{"hidden_size": 64, "norm": "layernorm", "norm_place": "pre", "positions": "learned", "qk_norm": false, "bias": "all", "init": "normal", "max_grad_norm": 2.0, "schedule": "wsd", "decay_fraction": 1.0}
Each number is 128 + 32 x the weight over its row's rms, rounded and kept within 0 to 255. Layers, rows and columns count from 0. Numbers have three digits each. The size before them is the row's rms in percent of the matrix's.

# layer 18 MLP up, 384x64, rms 0.22, rows 334-383, columns 32-63
112:134069141086149189121124195105092103145128118109118133127137129133161117129093191123085129100155
104:136097080161127168122187163142163184143123147142101080104153134076186084155123136130101104163095
096:126159146125049133162114117093165155095094150117186121135122138121145150104131120155139097142184
111:080122106122093097076185132146153183100086144089142145130080110156172105119118117086186144118155
108:146039116151169158102115162097104139133180138141134055089139163048122084165125119141117191119104
103:106137174131113179154147173123137183164141168162078161218149122129094097090090160123111091167131
106:092140080093117148085116123110123146109115136065108092139130202058133115104187116149165166152166
099:105153165130150158154154165166132117095142139142137147161154120089124093117102109179143130103069
100:161122152160065176096122119150151183161100143148117131157132124141181185059130074175105166155106
091:134124096075107118157073110145139058124125131130169139133139190117231145148150124150075076179146
102:113109151135118208108107155073202087187163103101141147157136128113154136136127096068182146152161
105:112156153084105117120062143123144118083168155189106129125097160157184105156120133131153096131144
100:096131153188122153137173129084170119117108199186140068160130168185110160167128126099117178147162
098:116114107202073152106104084141126150154099151136116120147125143141140079157084155108147142143082
113:167163138150182176094131105129157158168119149075190118150082125081111154193091136138136146187073
107:148156081128108098112120151117096149113135121145135084118158168098132162086103104172103117165144
101:121116098136150108056192147173098136099105096088142101177118098136148134154098113130137046072147
076:147044118114110171153144144139086111118118129155131067166126184177204167134143127141138175136119
104:153122138095081091139160130104114149157095079157160127109081155126224135064142171139130095174170
113:089080166088111124110133148062129118126196121123095113128088113204118168086129158097149125110087
093:131168134141103139078156154086155168144148144084128132219055092134152160094143147153123106137123
103:152123104122129086101163171141169183159147166116127171149193140150127115110100092145117140131074
094:048174108134174161116113159158152179124174104127126138105107173058130060152081094106161122109116
094:059154117119103153159130154117067174116161156138139123095151176159098131087100118114127108064144
088:129125114103130165072146152121126199110113175140169164175172123132191130182094184144086125103145
100:160182096152105159118169154097147122149112145103122070122105053175101117122197181134054145166125
094:050111133148125092107084111111135089075098145141127106151142164153084119102118094131167150134173
104:177220123129133076151115177151150112089175114122171133168115096147139115113099139094153104071165
093:153162164097093106105202185130128133155102152164222139060127063129132111123139164130106146145148
101:097125085122101152151172134100105153183161122096112145131080146182123162120111136157134109190128
080:198102081112170176111126133096171131088102152170153112159052161082119082163083115082162111073128
077:136093126169136155136199101096148076112150090129113079090109186133146107131125126113136135108174
116:096138138145152119109186150110148165117122118185057121140116206094122144135078140155164156121133
109:056133157163072153077081181132115076154088170100175078170113117104096101115098121096143122176149
102:123138157168138120103136187113143107179138120119143023063112095137173084138109144080148165143119
082:114133068064144165108144164126118141081167132077123136144089099141137115136167120156103182057141
102:167160127126139116116131143110146093125148148113159184216142163129078137146120146085171107173110
102:168121119140176140112076114147161172086097141132067076140126156124143122173124138149135090129084
097:153111130079101140125101116111123126109198137064087125093112128164145111127126176089099151081179
097:125112089222112095109141078114101185122099152194138158123121145121131075107116183083140119143113
107:093111080188122171127187148086097154161139108155114086191141146104223114158149149107083107072143
103:197179153108125098146110177128142154166194107161110161141098124185139185156188116097134156132094
109:145191112143128121131125097059161114152146118119171151140196099138127131051126115156128108134103
107:099105099169117171166155119137146143106135176053114130078134122125062178184088130111120110120136
106:095174144129174157123124100154149139095075150143150084165084134143109083127137168163156171151129
097:112133089142161148111157140130040152091118158076107106051198109123119148117103161120168152197098
096:125095134125139147120137167138124110042174139155082131111164132157103065141089060113126116129149
114:078110191185156116129162134108181168165117101120099113098116120149099121106049157103103113157122
096:149118148123125117101160157120195110130114206107153108120131158113116112095151128056189142168160
089:093120114072115133115131213201127134070167130133131141121100151171102069111129148120143149137170
# layer 18 MLP down (transposed), 384x64, rms 0.237, rows 334-383, columns 32-63
114:107086143132108161067134101158120125124076198165116107121139144164144101098120124155074169075078
107:122062093123099090132135166082179116126063176153123140070152106178132135096077128112104145106137
095:110123193139169138097123133167101064108160160136165128104159101110079122128081106113140177089132
113:129134112168190144164098140125126127125141131100114116081112115141064139119153103130130143169111
111:158136147130062154154143080167102106136134142111174166134151180181142151091094144129136161126163
111:134159180114106085159106146169168146147092142128129148105072156192172175155125124123121191084181
108:136195155142127098176118118126087115139076085129134080096203087171099131146063165134201158124120
111:133146082153211105100179158145116123054141114142102065129133146116111115112194119125162172092151
098:124092089087150085143100109072124127125117110078118054100119114140175119190157114151128114141120
087:173136129101187139117127152170075165116134104124098068122081079077145088111130157074101114125134
105:137131102125068158158174116136131112140110133067122151136120140160117144067096120108129126156123
119:097134088088135130126102091110182155129137130117158065133103069155129100139110100111113171110127
099:094079130122187133086134115141108128083184119177131141109115201141130129101105114201123111107109
106:102093118121101121159098126102152171138113154137120165104222166099152132155094147121141175117150
121:079149117094138097164165108117177151113139107144128061114060074097130182092141204118108103107130
103:143120155140127150096141175076189136144157171163167115102140123126105158152110119111184154075131
098:126091177200087134129111153178154096163122108178129128172093172101134074107148153162123147167120
074:102077130136152050128124212112126113136124126135172192072151134111182096148090164116099135107114
096:031126088182100143117122137153131085083147163221132117126137105085097085127071147086133135112069
117:176147112166128139088194174144138126126098121088174134102099150136138130152128147106072142158101
089:190130153103153218119098093134111143116133149112145168073146069096086108124055142128092128131129
107:191183152073159103123083120096116134122117132163077068147116052134134132135077140099085164086108
092:119113150097113110097088157108127107147180204139123117174103122187159130111088154162120146110123
095:128156175155100106128131160148141093129081165160110172088144099113176135153122167115139168141205
088:117155163171166140100132155086152087125153072183050095082127158157097152131125175131165144138092
103:135177110155151115150109089129131147082121118135110116128089098057112073158156154140111055088134
096:163188129131098120145125159124074215122153102099164149101130081111154124161113145143108090098054
110:148138160157128153184054135094099112173072147140168114157115122168105194144143152104053106152147
095:112145080104172092132068105116102121110143074063079192077167081107128129094087156129097093082138
101:106127105214130138141132142122144083139153136145092131103135113122089204089068203134137145128128
084:108070127170093178141155107093156148109083080224110063135100124108102098104136119141110122165097
073:199141146174165155181123170124137115136130145121100156119114175178180159129086092104069124080163
102:140136136130134094106099100122153181140139162172118098104146095168116117161172096086173095116151
114:146180185141104173099133130112171155137218092141172095130123144134156065124102166107135089107206
100:166206117132144097080085131121118089104140123078121164119163128131125144149086115135138139103183
086:133104077143107114154144123160148099154095118150125176118176161084130154087126148129146113160167
095:094116084111158103135128160174107178097113147178152119190059138073106120132089088176144137113154
101:115160110145113155093126114134158132122137086110096149043087133124052131152154078204141142132082
098:129078136153122101089124128156131133122092134106093181148162171157146121132099123139098131120210
083:139185130128138132110140191131134159140137112123109102115066104176173133124031155183096152143056
090:109113132106084142212155145101110167170149171106104151165129092126178132165145169108093140135155
106:185124086138139138096129151206154123111126103106155171121159081181085106100113129149167059152142
114:115087112119130146187103135143144184146108158085123118155117171075151184105175186165148096173153
109:108152126094152182174156104131155145113118140073075118119163140164095231160101135133127125084099
102:200139092137112130176079060106115142113119160146095146139165104124101164155150075123143064161110
097:139060127107100111136145092138132110120105114119113142120136150146140190094190136106160108167116
099:116135114134145109128114155099135073116076178111077127158165076139174091143136123126152083087122
114:159113105056110157135127131114138149114185145144182153071122193125218117124108133124126100148186
090:138141105181099105109139127110115149149174084150167129063112056129132081156174119147141180111214
090:132142116112122127160200165129116101093125138107140135119150142132156193147081153083123129117093